Part of a small language model's weights: 7183 steps.
Each number is 200 + 20 x the weight over its row's rms, rounded and kept within 0 to 999. Layers, rows and columns count from 0. The size before them is the row's rms in percent of the matrix's.

# layer 10 MLP down (transposed), 576x224, rms 0.112, rows 135-154, columns 112-167
111,257,179,182,196,215,194,199,209,187,174,221,212,186,197,213,210,200,162,151,193,205,206,197,180,209,182,227,232,213,202,159,163,224,227,224,245,179,192,214,163,192,182,222,185,215,223,214,239,167,207,201,222,225,193,198,177
111,198,196,176,227,196,186,216,196,201,205,210,200,183,229,226,215,178,220,151,201,197,185,217,148,206,201,219,178,180,187,227,208,218,224,200,172,205,211,196,168,233,173,197,174,177,191,193,216,188,192,181,179,205,219,195,197
112,189,204,203,192,196,211,217,233,218,172,214,220,195,219,188,219,191,196,207,202,223,224,231,205,192,206,189,199,187,211,172,155,185,197,178,209,212,212,205,196,186,205,214,176,208,202,200,150,219,193,232,229,243,206,208,206
086,220,209,193,223,184,208,203,191,175,205,186,217,190,195,224,180,198,194,216,230,178,206,190,208,187,207,203,202,206,194,197,181,198,203,200,180,211,242,233,210,182,205,162,222,188,224,200,185,200,155,191,195,223,220,170,191
090,200,182,212,189,192,162,186,189,208,211,179,202,182,191,231,191,217,217,216,204,187,196,197,177,183,199,205,234,161,202,188,174,183,185,204,186,221,222,208,190,177,247,222,213,201,173,190,166,141,204,216,187,246,222,195,197
102,198,207,198,220,196,183,217,221,205,195,164,237,226,209,232,175,196,189,207,192,195,191,185,205,238,205,203,191,226,194,177,206,178,185,206,225,204,211,229,166,166,216,222,149,236,230,202,204,205,196,194,215,214,201,199,190
089,195,173,233,195,253,201,194,185,160,166,175,205,185,181,177,207,221,227,209,210,200,198,180,179,173,203,152,178,193,195,194,179,176,206,195,235,231,199,182,189,226,188,170,189,221,208,201,179,238,215,163,202,188,198,191,191
095,215,142,246,199,180,196,200,220,210,199,179,215,182,207,171,193,184,203,176,196,193,175,210,183,180,210,202,180,212,167,228,178,214,169,185,204,208,188,181,217,173,183,190,178,204,169,222,173,185,173,204,227,236,189,188,234
093,198,198,164,205,191,200,189,227,212,205,193,192,186,177,195,186,206,229,229,184,221,220,178,206,222,198,184,179,205,205,249,177,206,204,196,196,193,183,204,214,203,164,240,213,229,191,208,201,207,186,206,224,221,211,180,205
095,220,207,223,193,182,196,201,194,191,205,199,222,191,184,217,202,187,191,205,192,226,176,214,229,182,196,211,210,209,182,172,191,187,180,165,161,187,162,198,189,184,210,225,182,183,182,221,179,202,214,198,183,191,162,201,228
110,183,214,203,200,154,176,221,190,214,200,235,200,192,202,213,211,238,186,161,224,232,196,207,230,217,210,191,202,206,171,196,187,202,238,187,219,210,197,199,170,248,229,236,208,178,209,220,235,194,204,202,211,192,182,205,221
095,195,191,214,226,164,176,200,188,185,236,234,208,199,183,167,211,215,200,199,198,198,196,224,179,218,222,190,179,196,210,172,196,187,202,228,181,165,204,196,189,206,178,167,212,218,183,213,236,173,223,153,203,164,204,208,189
111,207,205,196,212,173,203,203,196,202,189,150,198,217,189,167,212,206,194,173,201,176,207,178,193,219,220,198,216,203,185,202,216,210,174,212,247,205,194,216,241,189,223,206,208,231,219,215,183,226,206,172,193,201,238,222,196
110,205,151,204,213,187,198,185,208,207,192,188,196,178,181,203,171,188,227,175,189,215,164,229,228,213,204,217,217,221,220,227,234,198,210,218,172,218,200,206,206,182,190,210,206,209,209,216,232,199,190,181,151,244,204,154,177
111,177,220,208,237,239,213,172,193,206,198,184,224,227,160,240,187,225,182,200,216,216,196,231,160,188,211,200,185,182,242,204,193,211,182,208,174,182,212,213,181,200,227,156,211,199,191,218,212,184,208,199,150,206,230,186,205
088,227,215,213,191,187,152,206,191,212,195,235,174,205,219,172,177,179,188,214,171,204,215,219,181,214,218,203,214,202,194,198,190,205,218,218,164,206,179,192,215,190,219,214,206,227,191,225,168,178,239,165,183,213,178,197,205
098,168,221,194,214,184,203,204,172,220,207,200,168,234,177,172,189,231,205,215,183,209,209,202,196,198,176,169,199,208,209,221,169,175,171,189,230,199,166,226,221,226,239,211,192,190,235,177,201,210,239,202,187,190,224,197,198
095,212,187,183,176,205,238,207,205,215,229,174,178,196,208,197,195,175,205,194,183,189,170,205,202,207,183,204,212,198,196,179,178,208,201,216,174,199,181,226,197,169,201,186,230,177,192,206,216,147,194,183,237,201,216,171,172
114,186,203,184,188,227,201,208,199,227,223,165,203,191,215,205,192,176,226,171,236,201,217,189,200,191,200,201,235,172,214,167,170,207,183,171,230,223,173,200,199,209,187,219,209,196,191,200,187,196,173,220,151,191,207,203,185
103,202,176,205,199,190,239,251,150,237,216,211,213,246,217,173,201,181,227,210,215,215,204,222,213,202,176,183,201,183,209,215,186,168,215,212,208,173,171,193,227,173,221,206,229,256,230,216,190,150,201,143,228,187,214,215,182
# layer 10 MLP gate, 576x224, rms 0.135, rows 136-154, columns 112-167
110,217,202,219,209,207,207,209,189,203,212,209,191,188,197,214,183,219,211,237,221,219,210,226,230,197,215,195,188,185,230,233,170,207,216,181,162,214,177,205,162,190,175,217,202,201,186,178,192,175,213,211,168,203,168,201,231
108,227,215,223,208,194,241,219,230,160,188,170,181,180,223,202,214,199,211,224,201,258,188,214,214,187,191,198,160,231,193,181,212,214,180,206,199,205,215,209,207,197,211,182,218,158,217,169,184,210,221,243,193,215,165,178,186
086,188,190,172,194,213,213,215,203,208,185,174,198,201,185,197,220,206,190,217,219,195,224,212,182,229,191,247,221,221,213,218,170,190,239,233,201,174,204,167,188,217,203,203,206,199,229,229,196,183,218,238,184,267,156,229,173
098,224,193,185,202,183,192,234,205,216,194,200,189,198,155,211,215,216,179,200,212,222,215,193,206,183,180,205,184,232,184,174,202,205,187,218,191,204,182,200,184,203,177,179,175,199,226,190,157,188,218,218,201,196,206,217,229
097,191,233,208,198,182,226,185,209,206,165,203,156,168,207,213,207,226,202,235,209,232,244,223,199,171,202,188,196,186,179,225,155,191,237,251,227,209,236,199,192,185,200,207,207,199,227,188,204,205,166,220,175,205,163,219,196
089,182,210,180,209,170,241,187,199,233,207,191,191,201,181,197,224,212,214,238,181,214,193,184,213,207,183,206,209,181,226,167,212,170,225,196,164,158,205,190,195,187,185,191,201,193,239,173,197,189,217,197,183,223,202,191,182
101,203,213,218,155,211,202,202,206,181,201,170,160,186,173,196,172,210,169,171,157,212,199,209,176,184,190,193,197,201,187,201,202,212,209,193,161,231,183,196,185,189,199,222,195,244,205,170,201,218,187,208,194,216,183,210,201
098,198,215,207,213,198,213,195,213,190,164,190,203,203,173,189,211,208,192,165,213,199,213,224,247,208,173,218,205,200,217,197,205,244,203,237,175,194,213,197,171,179,198,191,190,176,161,183,221,231,186,206,192,222,189,200,202
098,214,257,187,198,186,220,212,226,186,184,149,208,161,178,185,203,229,220,212,209,185,232,196,204,200,196,194,215,209,227,204,192,174,219,182,195,212,175,205,192,198,188,214,210,197,230,192,184,218,187,247,228,178,224,182,182
113,209,225,206,169,191,196,209,239,148,185,210,171,188,185,160,202,193,195,185,200,256,240,228,186,202,179,200,189,202,210,175,167,192,246,220,187,219,239,195,210,212,224,215,210,168,208,181,233,209,205,196,189,219,185,202,190
098,219,178,191,168,205,208,207,172,212,221,219,185,203,214,202,190,198,198,153,227,226,214,210,198,197,206,189,190,194,194,211,170,190,200,214,152,202,193,183,209,204,148,201,228,211,231,198,199,190,216,182,208,156,224,196,206
105,208,174,189,179,208,236,190,228,212,173,213,190,207,166,192,186,183,201,201,223,237,225,168,204,225,152,202,201,171,219,209,197,170,172,181,223,243,207,182,188,192,196,207,203,223,207,188,177,227,220,214,167,206,214,195,202
112,210,161,199,194,201,209,207,225,168,193,214,182,223,197,172,189,222,210,219,207,217,199,218,223,221,201,189,203,199,192,195,153,185,207,208,207,161,211,187,226,208,196,226,218,187,217,187,209,219,205,243,162,184,177,174,192
107,187,231,193,191,196,213,252,209,212,172,208,175,196,173,197,236,241,179,218,208,207,211,205,221,203,190,188,201,227,200,235,188,197,183,213,221,151,186,221,215,211,178,216,207,214,195,164,212,218,178,189,169,221,210,150,187
096,200,194,236,219,217,193,215,225,168,176,196,157,219,206,193,231,179,183,202,206,201,188,165,177,213,176,194,221,209,201,221,200,212,210,185,190,189,228,196,192,163,226,249,207,182,179,202,186,205,197,182,180,210,183,223,200
097,215,218,232,195,205,229,192,202,196,195,228,221,213,180,200,200,201,200,250,188,210,203,201,246,199,195,212,179,200,193,220,169,225,185,210,187,200,220,190,179,153,218,182,206,194,174,223,194,212,204,181,177,227,198,169,238
096,211,210,209,190,202,203,208,187,209,182,212,203,169,187,205,199,211,201,189,222,229,196,210,221,183,176,185,185,185,194,209,198,202,195,213,205,238,210,213,225,216,183,210,215,206,242,170,200,237,174,213,145,168,186,205,162
106,221,222,217,208,218,189,186,191,212,185,209,225,198,185,211,230,187,169,217,214,211,199,209,212,197,184,183,198,206,209,217,194,169,204,228,181,204,188,189,198,185,194,171,166,199,201,220,204,232,185,188,184,210,199,238,212
106,241,197,199,173,180,202,213,203,208,221,227,218,172,177,243,213,193,200,207,201,213,196,206,178,210,237,187,170,206,202,223,202,216,202,223,168,206,165,191,217,161,209,199,254,219,202,175,200,223,202,235,222,202,160,172,251
# layer 10 MLP up, 576x224, rms 0.143, rows 136-154, columns 112-167
111,188,212,197,170,188,236,209,212,192,191,194,209,176,240,199,205,179,192,192,193,179,216,181,196,199,209,209,194,178,208,212,182,203,223,221,174,187,174,211,186,236,215,223,169,202,182,199,166,205,193,230,192,181,208,178,186
112,184,187,206,201,212,196,201,233,219,165,212,160,189,215,214,124,187,196,202,198,206,238,173,208,189,237,212,158,190,200,196,182,208,168,200,245,200,179,164,149,199,194,187,207,141,213,222,180,214,206,201,204,214,190,209,229
081,194,179,206,198,205,197,182,182,188,204,190,171,204,211,202,217,197,195,204,171,193,205,196,201,185,201,178,215,186,186,176,216,215,180,220,206,201,237,212,228,227,204,239,171,215,201,219,182,211,208,191,220,180,217,132,201
091,202,215,252,195,211,194,200,220,204,166,161,178,216,163,209,212,200,198,209,209,215,195,193,194,221,219,199,247,213,191,226,183,235,195,237,235,213,217,215,178,170,190,227,224,198,199,216,214,186,163,211,187,202,212,221,185
103,238,226,201,192,212,163,186,182,239,230,186,229,208,200,220,216,190,207,198,223,180,203,175,193,196,209,182,228,200,199,187,244,184,174,202,214,214,188,206,194,207,158,219,196,199,159,190,194,232,197,176,274,175,192,197,153
085,192,217,211,180,209,192,219,199,196,192,191,188,200,159,188,157,195,197,210,223,217,246,216,197,216,201,208,219,180,223,148,180,166,237,189,197,199,195,199,174,217,182,212,197,211,219,145,167,203,212,198,184,192,142,217,179
094,179,162,175,235,201,188,250,181,200,187,188,202,204,220,191,171,163,200,201,193,188,205,203,213,216,191,201,212,192,215,259,216,184,194,191,174,173,217,225,198,198,182,222,186,207,194,198,210,215,158,182,183,185,217,174,201
091,176,214,221,179,179,168,194,180,220,207,203,220,203,211,207,228,215,167,197,165,192,171,190,191,196,184,203,186,203,194,207,227,204,217,217,216,214,215,191,185,201,205,232,188,167,179,200,193,212,193,179,173,186,230,205,234
091,211,195,173,245,196,213,189,163,211,222,188,183,204,219,176,171,180,197,229,179,213,186,197,192,249,181,163,199,190,216,187,209,196,190,181,194,182,166,202,179,194,196,170,212,216,205,216,178,202,219,203,190,233,242,194,154
114,193,200,206,169,191,177,209,241,166,196,206,186,207,194,213,215,167,204,213,167,232,191,206,179,209,188,203,186,202,180,204,157,228,237,209,193,207,210,221,171,199,222,203,193,201,191,172,199,232,200,177,222,157,192,191,201
093,216,187,193,229,170,182,203,199,181,184,200,222,190,206,218,206,224,237,207,201,200,204,227,216,212,187,179,217,235,228,203,190,182,172,202,233,205,190,220,187,178,220,235,170,203,210,226,189,215,207,241,184,206,184,210,226
113,214,200,194,191,184,183,198,202,231,160,225,238,214,213,220,207,159,215,202,185,194,201,190,207,166,182,208,209,144,206,182,187,191,214,175,201,217,214,194,217,240,209,190,211,201,164,187,227,207,196,225,210,148,198,172,230
113,204,180,205,189,218,215,212,180,212,207,249,198,191,196,210,209,178,187,201,174,197,212,224,234,199,237,207,184,205,196,206,211,174,214,170,221,204,187,177,210,187,215,191,187,161,220,177,216,212,242,210,194,206,209,207,201
110,206,253,196,231,222,176,217,205,210,219,204,221,208,212,201,189,180,201,197,175,234,195,222,203,223,216,204,190,215,212,190,161,193,231,174,187,201,194,212,219,189,202,198,189,226,200,203,190,199,213,206,193,203,139,211,203
090,162,195,205,187,203,199,169,234,195,190,184,183,208,222,236,197,207,186,232,215,208,215,207,185,193,226,210,211,196,215,189,207,223,224,221,201,181,186,215,238,158,205,280,187,201,223,202,226,213,185,212,214,203,211,197,176
098,199,164,167,206,203,219,190,200,182,224,173,219,201,194,217,196,217,212,223,173,183,226,186,222,219,194,167,201,193,183,186,178,196,195,177,214,175,213,193,216,175,241,212,226,207,177,222,215,239,192,198,192,191,213,184,217
091,166,216,221,180,167,196,224,197,196,206,211,225,218,192,182,196,188,196,188,209,253,224,216,193,210,201,182,184,205,203,166,208,187,204,231,177,203,185,223,201,193,197,171,191,196,179,207,158,230,221,197,233,195,212,176,178
114,211,194,178,177,207,218,153,169,188,201,178,191,202,217,211,217,224,153,194,207,196,212,204,196,199,191,201,213,161,197,214,204,253,224,202,187,208,244,197,196,196,178,192,172,190,212,201,237,188,227,195,199,233,196,202,187
104,194,170,208,184,213,212,182,219,187,197,204,200,203,193,167,198,210,169,202,184,190,180,198,236,237,224,214,199,171,212,205,177,235,199,200,216,185,218,195,189,204,192,197,191,185,206,186,204,231,214,164,225,224,207,203,196